From a checkpoint of a small transformer trained on Wikipedia.
Size: width 64, 3 heads of 32, MLP 384 GELU, vocabulary 739, 1.95M parameters.
Architecture: LayerNorm before each block, untied embeddings.
Training: a variant of SOAP for these matrices, 3199 steps.
Each number is 128 + 32 x the weight over the matrix's rms, rounded and kept within 0 to 255. Layers, rows and columns count from 0. Numbers have three digits each.

# layer 20 MLP down (transposed), 384x64, rms 0.242, rows 195-301, columns 0-63
167143111135163132128148096122058111102156172113126131154156152097158141142085038117096119178144129073118115171170157061158135120169137145075121140120125161098102128150140170122175152080102145
141114137130094113083116111122135142078082151130087100085108129145095148113130173128137119174140087149135091123104096107096116099162150131151149131159228130131080102154172107111100142135157125
138094131090140108176174137095183116178098150088157114186145159145195117059111130126077098138148094096130175088121110166101131130057129105146105115132124085206084123204088180131170133173135101
097171136150119173094115095118114093147125109183075150098156034131111112085166117134157122132160149134143116128157141118091142133144123095150154075124150096183127154108133118164103141102104157
125140159107113146102145163171153140146162082042171084123143143101147096163113139141119133119167149155104090141098106107109132117169124154171151086083101182135211201095108171108143070129080132
130135070137132186096124154165113124089131142124091101137130130109106121130148129124142156108111120124119133098132111167148116114107137069090136113125170192105116122140076125089148114139120077
098153147149129136128089152159158101189135118175139091162083130180072191146136154093186082187114153133098187130128169141096154155094157110061097076140101146136135162103121052116121093075164086
167182099115147198111115093116095121160100111071183207210103090114154162172114076089150181131114115079104099144141142139142160097149142123079151130136111101079142038118094120103129087156156136
099146162157136098096134145103107141124108148151129109141137063117131143147131153138122047128140148117104103087152165121069129076083148141110066074099159110108154175062115141087149063130077078
072157133149150131126159129062135035179103121097192101115161173144180186137150167185192099118070117085193143146122122099172159162119120143135134044144140131164131170100105144094179101131115136
095165140157135166144140194152150104178092104142138132152165090131144102207178119127116099163161132107086106090215113119135120126109104083188174143174145133141112146170113175084114144100100137
090101146162171230108175080125171129101106050047110089170111125095140067132124153111123120193142087167130089109140056125150164106095121187111146140142046091109151147150179122157157180091158136
164113082183150133108127108173130099091145176124132122113173085145108105111110139135135120108085150120128151142104107062163074179123190135173144110118100144144106091118173146102090121119130104
158136169169160118060076107153117127184095193097161100140122162089177188116158135133159138177105089057065137184126153040088114110097137029144172146076088083203140082087122156124193133147129170
104088168195137136147180137097125136147117129071091054072159103164143058064120170178138114147193157110165078133207067150195147172053054093091162131167095162161205086100163120118142134187111080
100141096119091144057133132103183094145126157111122123155112191135096091151170146154111098104096219120117179143106165112144122085157169097152147175106070093145128150159132141099157114167092175
103102106174135118074146119143171161076128158088140136165124130100080162073121132090121203131098140182113101126101150125130176134144064118151107148147142111116122103196164147219157115137102068
139148127162168170169141110146120124091097143125131097078116127131108133152077112115155170110089123148066144160179160149128149136089175175126076139045192114182111128036178131074121112144138180
092116126109079110128086150096158132113138078197154155154158098068136132090081145144105080115176114132163098124169119160117194147150155132114119183149055134115131141094136074125068129130143100
128165140140123190098183092151151138127153089142082133099138193125156164166147105099086134123149049134113116166159176131113112106125151164117120150112167029141091096120124109120123117151131068
137131141127140123133084127170112111084088101092152128135109162119107180075103141084112159183101188120146124154096148090112161076116148152146093131141139149091059105138130159119165132133110161
107146116113095147129100064149126159196170134154154141126125075122173111187103223101129068155174090070101112142161137109093171142166125140185066158167065097103110112173118076114096176131146109
069120154145095139103138147143210192174089131187138090122064066078101189094102122146157144050156120197199086167106122104096118066141130148086171189149107156160144151075086163167119091168105123
071191069082127102164192079111112159141161126096159155129078088103192099172180111155117066049121115173152119109205118112132133095144092076090125091124152111113134117107055173114153100133175135
128093167142125100122168076127100176067109195134110120123068173119097058170131116145062129065199153098198145187074074127143071089120118152104155157210171146097124077139170114153087143159186153
138118142154173166141149085153162088126173079137072159133110086151128160187135107116163186112134121168096131106146134148131130126128206083179137112103175155077123119176158134138127072122104131
135195135152098162205160077176161140128174170135105152123131128151099143151139113092129119122133116183108206210123107114100149115139159124127106152082129120153072094136176161109138132108116099
087184165138163081111146125099171182113131106192060157118094118149154083181150139074131122094126155088160140143091084113199107061146143087157079185097148143076105109144156120133136102090105194
142140156147118115138108153106131109128127163140147155119136112115151104067138119119114153117200156138157112169160151082079120109146159170090074162146112188126044137107054168100123114124119120
189136145112179092154062103135101132106119120112113179126154117141127126162093157136137141129102148168122158194152160119156119105161164127075168171159135113142125102134135137131148146113168105
081162134131199146129148193164097112077121117065177088138136196160120152091151129155051128113188152112099136115112141106104088091151121150177095113091135139117104118108146116172118100115079109
118105132134123136109208183135150104149117144082115175141132115148120087103138118178148129098126091091186182115116101170132086059145074123140105178190147104100152092118096172246128106114111186
057121131178122160129112158089090121080080171043164219120081080132165144176149165138134189136161065133121118125132144134130118113199108139123190103169125127104188119150136141132158105091112110
167158109130144126120146158071163112160108097112099115118114105139168091087143116163116149147105114096111141104102104070153181154153115093179213125096165078115083132159142186110125138160149149
151117077130114158066178103097183101126113131145125199105098130132093165063121148120021151138134134093157125128113174163082121143093109137195108099106196152136144098107098133141172136156122126
084131159130180126156097110057145111119182105089139159089092115053130079149132095129164129172125188104116156107125152134111122131151098128180139151147148071089114231111125165115089126118117144
124106100110097111129122071170089176110098135147115128123114157162123083134091139089118115118129125182069109107135189155158139120118095108079103116104089171079132134182165163136134156145148166
120138173136148144179112125081151130176128113136136127151154128124108105089093124151105157137159090141109144133137134088099110155082137137185158120121111147131096180104151052126135083153083135
115096063161094066066048111139095178220124077124055157130153101178096130145130119121167115120169107182138160163108143180106071102113169120123130119135144101175121126118122082140129167119184140
064098232150116105132121089159126059154163157174119093095118162122114166132162104134076166117096185152129141145076141122122095085115146092127121096139090176113124168151104133124156106116189130
164142150177230150058125067110122111130200176129073107137183164161130124101174157105105163174111176132130142113118152166149060091193123130133144134116056095129130095165174201138138124151036048
087164146147136101163127174112158089133096127085098146135159134109117133137100149132092148152126147170155165119101145145167183144106092112081181172083085158159046100127165122058090143155081095
144120161091115110137204102117144117171186177144113099123131120171113083093104140122146090153142094106131146150117115111166130140148114160110117128161101152131068118115120077145134134091134175
130065133089196102160165089127099139105159141133163136077177162126159137136155134134127138188143174094077135088132121077083136109153095114101165145119146202102104130168135166120116128102138069
082139161125110122056118105153077137089126175146183154093099146111079161089087189105128143168088134098141151107144133086038182088111146108121167186056120113036098129142121158149082127126152122
102163155147128130066122101097104111110123188157108097100130164156143109120110119100192135144139163141107096127147094088103109167151129094135133094122150112153120143141161127130085174181080136
102200102143145109157148135132126127136127083142133174154199155111104152120139159156144187162173186160121146092120175148111167211176130116124099111167159118158126111115145138152141164218103175
093145063151146130146154142118165161099131077158128078074162142094148209131118102132101167135111147098121141131068135078119160148127131087105125142125115151155134121089155104161173128151129093
165104149175210115130160146130114148127142135153083163126064145086119102116129109084130135111140100118123039075153150146117146138127171154134107064132112151141149152118134145235153121172050147
110146132161129074139128094097170161172145132076117154105147144126136139095161140106153142140150122126094129127134162131149125089099054134075150173089089144126116167145097102115102147156090166
101101157091132134060108140095167155106127154144125146138110096094122145127105172167180106139124116168129094103134126130134113117101135098153092179135157131071092067076109133125113168171179113
172145193080202129125052095139131145126125153083091134110149120152133153159068170089145127120117106132076125156117149107159126145142159131131140118135114133163160149131081068162092144139142083
140144197135124106125157194113113129084141173142119130090126109098153100112156094146095141095154118097182092144145106134191161170159122136064067155137126170112154125157118169086102172117048117
141114150152124122103123104111167086162115107176148124125107139152145089169101182042068120084112101147054066140178196089168160118125154157055200176158131165093138090125145172156126118131184203
176126125175121088087158115160157100150125103183124102136125104102141091114081170128153124132097106143116122166171147109145083109089148140095089172070149113136134118086103174170106121126180155
171106115147175114153212128165166175119082096128135094140135145103109141113141081088118142103099120030104119165101161116125144137169093121159144158110118185176139155159171130102111127059167188
151077092133149086121120139146122101187137095171183107088135105140137126191141145111122160105123041131136156149110148134108110119174106177149138165116145114128173107097138093097098127115115184
127151133156078179133111155165136191144122089158150109125078123115030070064102148111124071130049143162127168106112152073116172136184123062167097132139070155189118141152156096146173160136134165
135116098104129131116141140125121093133092099139160125100135165177107134205119146138160089175128142046104125156107155149167106129139156146168156116103125156084131130182142174067098145097150101
137156084141120106103125104111165056157180121105140122117156142088116119191145116171124147162117168211139129101140178126175183170119154113184121076098139085097113101102132156139098145113114146
137096143101065160144144113086132168102088139068188108099118094146140150132134147153192132142173118159186111104136087076146102119099171091150150083171077074175117150119111198151156133139162172
100124113093110083083155196117091121131114123133103180153190111109165112111120123145117085162139080079064182139097136109096093084126117080128106094193095127238147129112113101110086143103109123
143123126113108145155139081121175067174111137090107120143099120084164054131155129154154090115110127181087159137124174098216125112143067121135160199130137068142099134115139120102101121172197069
094131159125100097153104100114122189100148110114146141209131124134136096100124119146088081219174141071149164138123124113116142081087152065112084147159103120185126084123168118088127167140135131
142170103096129124122067160151081148223131093153142119129108146171161149083092138112175182089154172141124142175123133162139158102128151180175105198171150146091164099108148142089092101131089145
121151115135168086119109146104138151124136111066174106115117144110149145116175117132170182149106126177101096177084132135181123166149097089172156114121100151156111086142176174154119072105125158
166137099188148187113053121138134111137159142135144130117072069118177179170118170173198084141125112127116148105127152125155156125061148102126126126157113120109120123147116152153120142130143132
106235109112157140116139184140123133086078082072199125130139142119124188107131159138087080089103123163175120081142122111144125145106182132086143109133090143148159047069108067154168132116095144
126116106133120166114199179141148158110158088126126134116170085125100110152172106104151127169127107108177105136140115158198161110101195130086067127130074124089147137089094149179148095149103155
134163103101152122134175130128115193107103112159083207154079169169113106117168151116148106106147103158137097157156194101182194104099115080124048137149156121120147155106157170131113154162115141
149117113115099067125082099108127089141153095083121138121165143089096118160139155086108116124089111117089130110170134147147116090082105175121140140132134059077219102072152123149115118170118122
135103144136135087140124137175135163107106088130177099114124127115140128154150125203082116118143091117152136125086130129104085059068103106105085075103189137200178150113100080161109151136121151
103113166147096177147174156148100145171129122169175111149070103124153130119112175138128160116149136121146160097122118081109151149113107065103155120144117150150106188092103094155189121136112110
134126161130135147121098145107122128113136114046140118059077089199185085172128097145043144112077121162113119174148077148088133130092151141135082123130161116135133112087089126106125121132091109
124221144153133167121066102146091100073103075114122131114112149167160087108106155139101122158129122115107147114191127132129145108126116175087150096113150133097088114130090197122110102128126094
123118136101132140148121146116140153129135154148061133108099136142118159131041178165112132128135130146150138089084097122139148128136157142159163138178119142110086145105175151099156174102149163
096122166132155183147105144119135171152121068122173145199105152146138112120046148220151131144117187064136175185143154143074133075071150065144119192125144171105163080087148174090056126090079152
139161191169138152131115152187112106104156149111098119135123156051107068129207157136123133140122099135123153104167141141111168101158166105108175112228116109111148170112128123095056076137145104
131083195124149155105115153070084154115138194188221126166132113117128130111096106149102150155131171114148102121100092129153080186142100179198172117086091144141077170159159073099106131090095152
101181144136108151181184078125122085139086094150127127127131122144119121142188131128091137078119149069116108084131152098137100152134148049142127136098143136115125147177101149127154105129086128
108150114124114143094131151122109101133093161108151155094175145118093160128113163099047148103136113101133069091146119094097141107127130111135133102073129103162143151165118151171151097093066079
101144171127126092145153087083121081201143142109089193158097102122129155062190125107066173069135132094134162110191115076098116103084160130176148184136125137126155179159198130120139159126163079
087108126110124093147167129128180152145104163131179206186195067166167077160070117133118085155143131178151110159100108073142108114038151129142078139083120130170118130108117155145153132125088146
161128180142151142039120076111057101129141144131117165102089066127161160159092131074140118085063111092098181142127094093191125127176141127100229163143156125114141125118074131080132119141141083
147126159137131145072145084164134078177129106179092113118122112100121092139170093144136087104118119147129123123136122120134128157093172131135129103074143096157126136160135180166153158163096151
183160121173127110099116140175149093153125170106113109123138132158103157159068134157075113151131125134139126160097127125131193154116134098133062122101152152115161056121104102155157147165157169
167138137101097154119075194089118053143110125150123196112142143083161136084134131184128121122145168141112169140134136116114175136108101176130134138121121049131053115095175156075180115203113131
129138104073114088113173153137155074148140088139159150156084188156153154155101107075137153121098226123172083122112161156148157112120164155106171138117155163154165186162139196121125095082118116
112011104225147140164153114130141066093175093106163110168155145163111108109188120066115143138091163135143146146126149134177143122132093138114130096140101144105073155156157080079169145170181127
108114082194118083171099130152066133128111179156161085177111115090139060119156121130097123175173117162108086115108069173136125134141156118080048107074171158128118115139135143106194091106158067
098139091114186138144124135055168099124058085094100110119116128113098106100135108113127122119107099108132153174132116089213158056118134121137104146168124145151111154118164142111131028112160111
160149121128150149092128112100146141151084171127115114107134094080157121125117140101094140180120107121142159127161108103069120111128187147121125125155112139073106159105120126118089099089139059
130132157124139119130192122070168168116073133094125136134115083078195107123165122115149109121107133184073093136130135080152127108131126125115087135092141147111132082178144130133116113136100169
137118128124179085097102146144133150066130136143109132098126145135134118186156219081074114162147069079064115140134200134149149078112078159095093183147135118074152078151086086155129139093089115
125093113164135099096137151122130106089132100091099178165127177134160125105137144150104146045139126133154117112098191148102159114083036092173143119145198132139128106108125168143138111159056157
056088025140087110071089082131178140072144130102059121125147057190079088138135068118150109078117120088138130126081152182184071181133037111067160129177126136192172075150071141159179147149152089
102118104131090162118123128159062169151129148135103088178157111139140142139147146121110131111115093123130126122170171135131120062154115117107111164179168134116089122109115174101154084120127177
135145148180145182068125073112139092113155141110137153129107150138139115197096108133087146099097175099108122108174121145182114143105142154086150078136155133104108122088153115104066097156152083
143128119115113110161137106128072100124197128122148128123186100173125150091101116098115169118155124102127116140112113144104079194120065135119102067057100173147107139088110123168160122131095114
105130106153143074103119128112158098100104139083109082086156141128157113103169083116097094121179089101177212128142093150122122122099124146203118112106134049141145106163072131105155145171073113
132153119164163117083114068121124155079128131133138103097082113127175125112130126124124166141141123112124105144150118111093109097129109140113172141101104154098068175122089167189124151118202200
074091106164148101126081084112126059100143153102150095145141136102099124141157074142153112138088060157155154185147109128153139081099068131116113111100128091147127110127185146182167127201150104
107060178131132140129086131146100120131116138146134118085122137158089164173122089085097165147157142133130104186137106136128111109153113122153167089149104142087130124146139109098145129117108111
122164126160157166127134135100198137122158143115098162124094103116081081143078123117082106156110211166198130111140181134110148098138164084118114120129122137122106117194134131142097149106190111
121180112129096119154151169149164140070149093147150167154134074124111059153178085120076170173133207169168095120179142139121116139064156133104073147130130148130162084153075115199108097127080150
160136163080108184125122155121127092131130117181129160158148159158134116180073096191131101005216121128169114106130199096108125174120144137116114100152173162134080202114135156088131141070104120
150183104110087142136133094119132078109061098124129144125173131163141141135124135111099093099120148098152136113136142072138144104140159116161151201158073180074149150139156099083121073147166079
# layer 20 MLP up, 384x64, rms 0.217, rows 196-302, columns 0-63
142093141162132136154134130130134107136157171105080116109090051125155118106080134169119096118098133123085142163151146176137113143137145150057112133141178146165161160100170079146153138085126159
128133144103180118136193171087115060122123104101140101120136092079146107127134111155102101128156104118122141080221114200116095126134137175138141193142104172086158139092138144138085166170200108
132086112138136127102167148179112116070127089136168122146169132152121138166115153148125134132116099080093191090125110103141114144178102122107091105081133149089121109159111097201149119117167088
088091119153166123145139124116106112087124078118091083124125168139106155146162137066079165098126146141076121127202080187152114164146167116154121133195081106122136098151090134173123163120172118
092120159154140123108128124160123091107098154073127133134105144153135088103099146151115110141142138131115159142116130131100142127173106154182108103121106130168137127116139155120137125119141172
117149199112135147131139213116125100162132074128114132149183142126131180064155129117086102127120169161165170122169106158150110099132152161174093091130120209105073145073109102147140160138205132
121115139108146077130157145137097095150121169159115126069163169146101078103090119139180120136141108104107159215122130112106118112143134089144129131111109059152055175078135196149054128155151113
108098099102073173154142143070171115117107144071162108132130133156108136126156126134111099160149078156055132115110166142152076165159093110167205179097121135131091083077095165155135143159149148
122131104066076156178161081161132130097202106143096191137125131092104108110165093147169135106178105147055120087201088134147153144170161177096154122111101119141112123063158107157139158107103071
123100109154110197140162134168108093119195111093071155123140126074102141126091068214140122135088185122149161165165128083169106165157131131111100079119109116146135121177117144150129157114151182
139137177105128166141101075116159072139121150134154108125168145199070178128098128183139104141103099170066046144137136200114119153125129114144075193092164133152192168108087107089132183206192144
126116149145129122080152185107127138045162115134139086126159112162128148135161133084087138109110157168127087175111219098148155166140119152121087113112094135144114103080073177081156140128103137
117113130139145102115127176125205114142130161114178143066154070174177169191103131090078097080104112093091114077169082132118136102202054108165112127125091132140069141072140095146107200091164095
138101198173137165104142188149125078149107146065101104100142125110187183107101117191172079106145093157126157101135125069223139146097103129127129153116139072184075165169124102095135225125168072
164155110160111182099143118195129126137118133134105150121142132167102103153183111135136157087097099129115127147074090130219132139103144136169087160075165061114098080157139093125050181102125159
152121127094107114111209172136142098082126089133137196136106122145115093136189167146142058099092083095135093134084146150167109131113135171176096154079162142097153160144137115153087152084151161
146107121055148172137122190146078151128087071105124027115089077161112097133111136143067103090114132138145153091154115186072091109140170153133131137136122106148128099106128135109115172145153159
129153115080123142099166082192107095126117138120112085099182090133101159139107116138154051127140203161048121097150072190123108163154107186151083123097119154141159161129120169158165129176138106
182116136114165096115141158118070117080140179139098114122125071132112054151175162141146063130145178107137141112112122203117154164205133135106159137185136157183190104072112166103108177171123173
153127108103128158178128054110093105129133148095090168086132141131128150096129150155165125109086137118127120154182110147137089142150124093134150121128157135156210089090152118137118154141162140
175132168109144119064115126167157112135165101118183107124127101142117122071181114076107164092085093180119069146084102192156147120152058122191122124145237119153114143144118129078109167149104133
109186177077072149155136206124126137107134122160157094136145115169144178072059086115103109144126117124062119050154079101085098105100143106120111166163193091158140121147061090101114164082123083
130146137138103112111119140108112123167128123043118125137166126096115141122199156147143090099060124098116159065155106189157118127166133110072096123151194067185138161201095077075131200091145152
078111142080144165109154080105144138081115160033207088175117170052143214101156121137062113062154106135072171095141052103134164136127099199095174156166152138117087173099179118131147140122116057
091123123090083186141170112129116142122126099139163159150155094135113163138067113169129124112134066140137160072087146152138130179218111103093092112101113100113113156121152138178103103135105148
130080143107166181102113178089153120139148112166121156108115108079206142156149102130126101134097140113123088045167073134151144150142134169156127115141115123155200156128090113158139100147123094
102092177136092111129111071112114130126227095119146142165132165137101138087150136136119114131089142103187151187126128075171093111123077172189123101090074178149111123127133096071118189159181159
093182132173143130120180117179076136082124151112084169162084091131109116157168165100094132183121145114103085145117155169101065140140101144115146130096102119191144115140153118147104152122096124
115118159178104128170100163114141119153086167132127101101118130141112155132128145156156145139113194149108111156168107147152157129129158100128108165075063162166127134108123144097067157169110134
107139118129110080068125085146137138119110133165107124088105059117100094094174093116081167130148071124156163178092116135100122126150089124130120148136111080199071118154171192159150183121154164
078134133079133124097162157106107100135140174123096150134087116099115110141129211131093135088185148159210124115154116134104086134121150156170206102121165163106139115131058061131094119142154186
134168177109170101114144149113116160109173109080101105147126207130106188068156072146146147114094099086121164146182104139094095158188157125087134114097068177178145157091122123120170149119088145
114102160137167192144142082164097115060129149110109130141126134147113134164126072138099154067101118162145100197101056102146091139086124137152127125155099085135117148138110154109133106169093126
096072154153099129110162112096163045112066153120184151130164151120108151073129140068094141093127096121096183089113166211165114106139129124083095167153146163143093132128115124139101194197143094
190085114093109084115184142255143127159056176117156104117124113119116168092114097141165127117095117130073110079149149194145130126123047138152128103142146176077099116113085117212104150170131164
105092154166150132175144126091113141141093123113170110116159059090100100099115123128146127117106091157113200062211076115159123083173141154105162142130145173189173142128098138109117131076134131
137098150134089113107137118115088093056128103159152144162109101085164131131161136177170153109130156128120117100124167138116083146128113073130145095147161137143182076148118125107096135119171139
169141153136130109085124104124124158050154117096168092130091086148145116165179073089084111054196118125125177125146108162161146063145124115128082086094181138157138093124157115129131206109157125
115123160050115119134138153082146096110137097088122132105124100095101122093183073140162139145074073184130173153153109102171151147073214105089121129116141098151176189191089103145078118109116107
156075164133123178067115173130074144149156104066189133093129133171123125125116091143112161076124058131121128181135125088165131052130108192057135147128171081112165163138110061099112146110183123
106125142115192094121139135083079156144160145133121110123129142095113161145115082170128171085152052154074143174167102119084113151076055125190070150107155125136085078164132095160146107108084112
166190121125115099111147076119086129149122146116110098140126098140132129095094084107099150112115114170131105153127126198142106169111162120161085132122173104135109146162113170144135117139144136
114130136137105172137173156146111155158112151102107139114068147165144160114088131171090097144082129120164189113128151140141060139155122123132165145152071134099101092124097159089125153149086196
112109182144151083082140092114138133059165124138105177136180129154182086146157082168125145149120117136092078204182129210174190138139123102107149141100113111203187140134125091189111109157154125
101126161095137101140108164139104103071063149118151143114099138145060147123139156151124150130135123135174117084174110132140067127095064112198187075160169124172145122177125157107119133149075142
150077135140127143127128175104118211133180151088103094128139114083126166161182126134164088109108103109121136121133100162110109132090128096128134159211138069119106180170127086097093150107166124
136125092131146092105068124094108117124177160096101106179135182167162060140132140169053165150162084140129148144101097177104073144162137138107137100128136140182141139169067126132145164098161147
115108174093075073120148134118107122101120108135102127118112201116171112163136121187141152099102096168154111156120108111146189117129165115151126133132161073126068085127194117123034115108148161
107115114075045179097129184165126184120149077096123096115139124126115104120147162118128139109132121104145169093127173144174102158164185133116121147083168145104147114138125116113104136104141186
150133100146126144178145132171118158054108110082104111100112112187170124155113169103111180138102179152048130140077153156124115172144146148143116061158141118127105155125157071149154118082084115
135065112117104101138155175157151124087130160112095132104104120152102100039176077082158138094075165115150130115132127151155144128131139168139147142105115109144118110072127156147138121121145184
100086139094170103131155134177091146125128131150117124122053048125062136142159096170127110054129122106152168132205140118142140128078176191177108139119144132042159144133090161091094129170188099
162166156117100174142169149211101137158108101105106121099169190178110124162062090101166202055137097170076110180176117159156113136157165131125114174072126120116131136122151056126079135140127153
110125103111111109176167114143156120119165122073146142072183179127102174163125044106165151104105141135120158088110088132132089147188147159150166095129096142163144110155121132100148140141095170
089101148090123123161054090175105112120161108107132134097077074178141101110171099108137113106107141152091116159143097140171114155129211103126117124166224095202124146137052139131086095125136085
083154165133073137116094089132125121107160150067115140215133097136110096108123140139098047101145163101059093075131170126163140142104077152164082087165152119179091119196104086168113143117108186
220079113078137205110146123172086179100192099164095099109101110186164153106103196137109184101143131128079121064138093114104100167124113147088102128093197090105207123119108111169105132083135093
165134168079169153144106161155097131131160149128101135133155117149127122107126110132101132139089097161133109157104186130082084122108111107133082081162138170162150121154123077154117138155095141
133119168146097110059107109181107161139090161125171106129135100118076099098161081160124162096120109080082092124157118133133082131152185134088198129144163136108172142161104148134150167160157105
135089129145089123099167179130138151157108122133148148127098123089147080087138191178084088096116131220124149141160099091134155123146137115137146147107089074145115191184133117128092096117097040
053165115089127126142122075153098117117085163148165157087157117177126183149166149117096127094126055103099125135170119151167127116111170116121107171095185114125173130093179116163060120070111083
105129175064121103168108151139174065093180137115139140089148097123064176124083099126117161102107127146148144067156100114117109150138161130116130166131094117185169065098099136177129127101174164
090144112105138146091140164133176168110128081139146155149125098140069150096161112151097125131129089101050138162107100132126113126168101097108060171142175173179095164171156106096116126178087135
165094157143123126100116121104069116185165136109131119122089138156105118134123175124139123097144114071130173152105072061146129100197136163140109156187140126156120116119131146110094157087213103
138095139179184113131212102142093126108139131157165187096114141196070103171137161154103139135106130107164165098090115096106107104075152128156134096115160110075087142128085095143158175141108096
101135127111102077167113123112082132183129146167133138091088039164107103095107147116148143131064111144105128116137115123186132150168139082126137174179104106196107133059125164079137149090102171
102089147107176091083124205098137146142150100145146083133142107107159154134082134166113098106071193143152194217062091189178151082107112182114055097142126109191097164124145124109118114102121153
149123159162065132137133083125140116121124154142126162113096085136111097103163108100111173194123102160139149053088120154152112129077099106142099119123133106148077179177106125177118154108113168
157049111138098137123144121118128108056153162103152092098145163136166167151121119091172180117093153116110160093119135143137094136123140111148183103114091101146140182107103103178136127090146172
103141154166118105106186103119101175058158151129075159150112117096129115108170105115166125139093134140155162119075100108131136151178129094107078092130098181148048158140095108089178123151099111
097142134152173127121133099109064081144117197127098222086129114130120120121141171115184121083067131126159096136135141105118135153187133153112085154164116118084095112101162074078138184130141169
119121092133159157150148122072114113107151113096134108101154135121122138055160156096147119109069148132106118128116110086173090178169104161139133148130146148144132108097127115103101161128160225
076143125130163153150106111100094145050179080162143130069127150111146099109147142126154173165105195091074117124141137161136091077120160137124173101120129128129112164148133141169057169119125159
131118173164116118125089202156110151097108184076141146175126123116118129071159077151120114119156133158102131094106155157113157158140084111072186153158140167149138141129110110172139148146119142
123108144110084062088148150195123083047102126102203115117135096140132102148156108175152131155110092112152102152168162150143116128128149132098128103115150096143102157130142164155184097136124126
157154125107133112171168067083080183125140193146182098058160130087117152173100149118100087039128083102139130134151139123117199175086140120206122123129112096137159157122039148121128121107089145
128144177154141119133090120125098163143151211128101110089179082113089136121160177105110090097137075156152116075150138116079165154149132120175167102180106096183088123151094135090076130149172137
095114134058105116077088187107219193129166171115127177103140147101135166091090105161134139116160201191080087076127079208108114229156082150145122122105123140107096188174110108030148114108217063
130135112065153118124132121053174171116111139078121149099130132118135103135093125134147110125094137163085137186176111081138101129151113168126159146154122099140071131108137144136112146125158137
087133151141119120097130074196150127166150171123119150131141125102117170105156090170134140112146120148123139134093114134154144240102112075119148164153125120156094097157133100131130194171090101
101143132114177149153131160080082079096110106168130122058164124145084150099102123170159093091127125146104138118144130181105085120186130174109129049152163150189167155151063100136175113155127155
104040121148170054165061151101111167150184102161120088097140117102105123146092126143102148086145105199121141185112156138084082128129092119108156087118152121120129098091104166138051148117146085
111146128131149137166199146115121090090154168132147068087137139090089170071150126174095154137130123145167113057069111181134144170133106134141172135184168112100118116158163195101065161094111135
108112161123133085116141137124125135136164126137131150118141115140171099156131142175125135138124132160134119128123116107152163137114106134207152174159137109154124110080125107086066124169084127
056105103090136163111153153129124149105091164141122173128164147122112132139208154116203142140105095110117134108097108129162097100157085113139139136093133181190110067178124134096086124150115122
173140107142122101147119163074124127131125104124113071089161134183122095087150127114121111101167112198167199097119076194129064142180128117124150139113208097143097167151091086135112132156126162
156121115100129098128159134109099136121152187091095120100187159163138160075066162135155123102126018143118163094136143151166177133166083101123089137098132110143094106097126161140172181176150125
156059202197083114083047146151139154146128139108134175134091129114114145113145144149123177170122194091125140128135165161120082144129068089110111114054109115168146189133142075087148141170183184
134140192113118171113175181092132170169163136101070073124115119076103119127150100091113105098128135185092086192173127173129138068155143163105144125123160107114132149062108120151140126123120160
079063174172113110102130148103092173071079176083127134122154121148126140105174113171122104142155127088104109119155163123145175115112114065163156140074123109202162131098154117131117095128181110
139086143121127150126113149101084118114142054136094131105100123152106119199118111153142131076153102125144107113129110148170085117132098134128098108165162107141096180174163149110133166147104161
096113107129145123141089129123136139176143129162162122085127116104127181105165110145124156151154129135173155150123091199080117190137116080186099117168176098168094125108070067117114105129117123
121079193114132141125151121078129096137106123091088067196079074118083158069129093152130126057167215097192142138160079112131101094109168143137109137178148132177168157108179122104161193113161170
126155150101134073115120181147118101099132121108148123119158158156109156161134120104072126152114089133171154169116118193168179118152116101133134199123134161103167152117127134079057103167119104
118128109111000118112186064162120194150123122145134136086130060111114166157144128115064074111103138165126086127076163185166106162155068134147215139129190128209116077131117089151158145129073119
125118184125188117123137132091104102111136117133172128088185140121107087115109106105090145138118146121117141073066168124163150133161118139129086137154066147089118094127113139148201172152152152
122155124114126123131138110106100142107141120119074171122160101075142093085148158135133144120141117178148202121109049122082087110156069117165161165082117122134148126131159066140121139176141127
156069079133104163121119142106128118086127141059133170124108089131106146090142122134128174136104114128121144158148103204185159111169107162159133133151115089090179195079193129123073128107112128
171148154125138156167160137172076141093168129139126145070145064116087129153152120133146160176094101087138077099098104120178167121162149142093163101129082179163131175086097114177165055117117102
136097140117073125111102186084122102136112180138145138074116095083112147084165098167147058123130149164143104106207144150080062115113110146163093146155170127129177180150164123100155129070119109
181155125107115151098094125101087146145148112107050124128158103141088181160148176143175149123106151149122197106078103130145021144180193150202125107146164126096098125093116139138109135141120075
100147110105086109106140188102147160144132103175068130141167119151202135093094165151114142127110111122098141127096081165110119134144140130134094142125070156169153150097102169126108132113162145
107088121118096137154171093084125148110126068164145119134117163142162164103160135145127145108151182055086106111084132099118135158154128157135149100134070101150097166087102087138121179159066126
126117111097120154102127063190100124095159086165114138125136154132163183116123167133150122135164096081110137105102115099153093193180071181135132100139064134165127161133186145074171170148156152
103137146032102145128144133157091151148112120089173089077136112162123150103196160142101115140081102058122105170162116125144160052125128080157084117134141128152160131120164137109089156037155118
130146146115107145106093143100088172119147131111073172118093125169138090076137116112113151138210036112080168128116134093157134144164077100132127137129103129112121153150137061143132148156191145
145124133097128159063132150134070101096189117126103151089102115180061096100185144126096134181128151114159132165200105130104175103130110130078075166158086136135108112122120133111078157156114146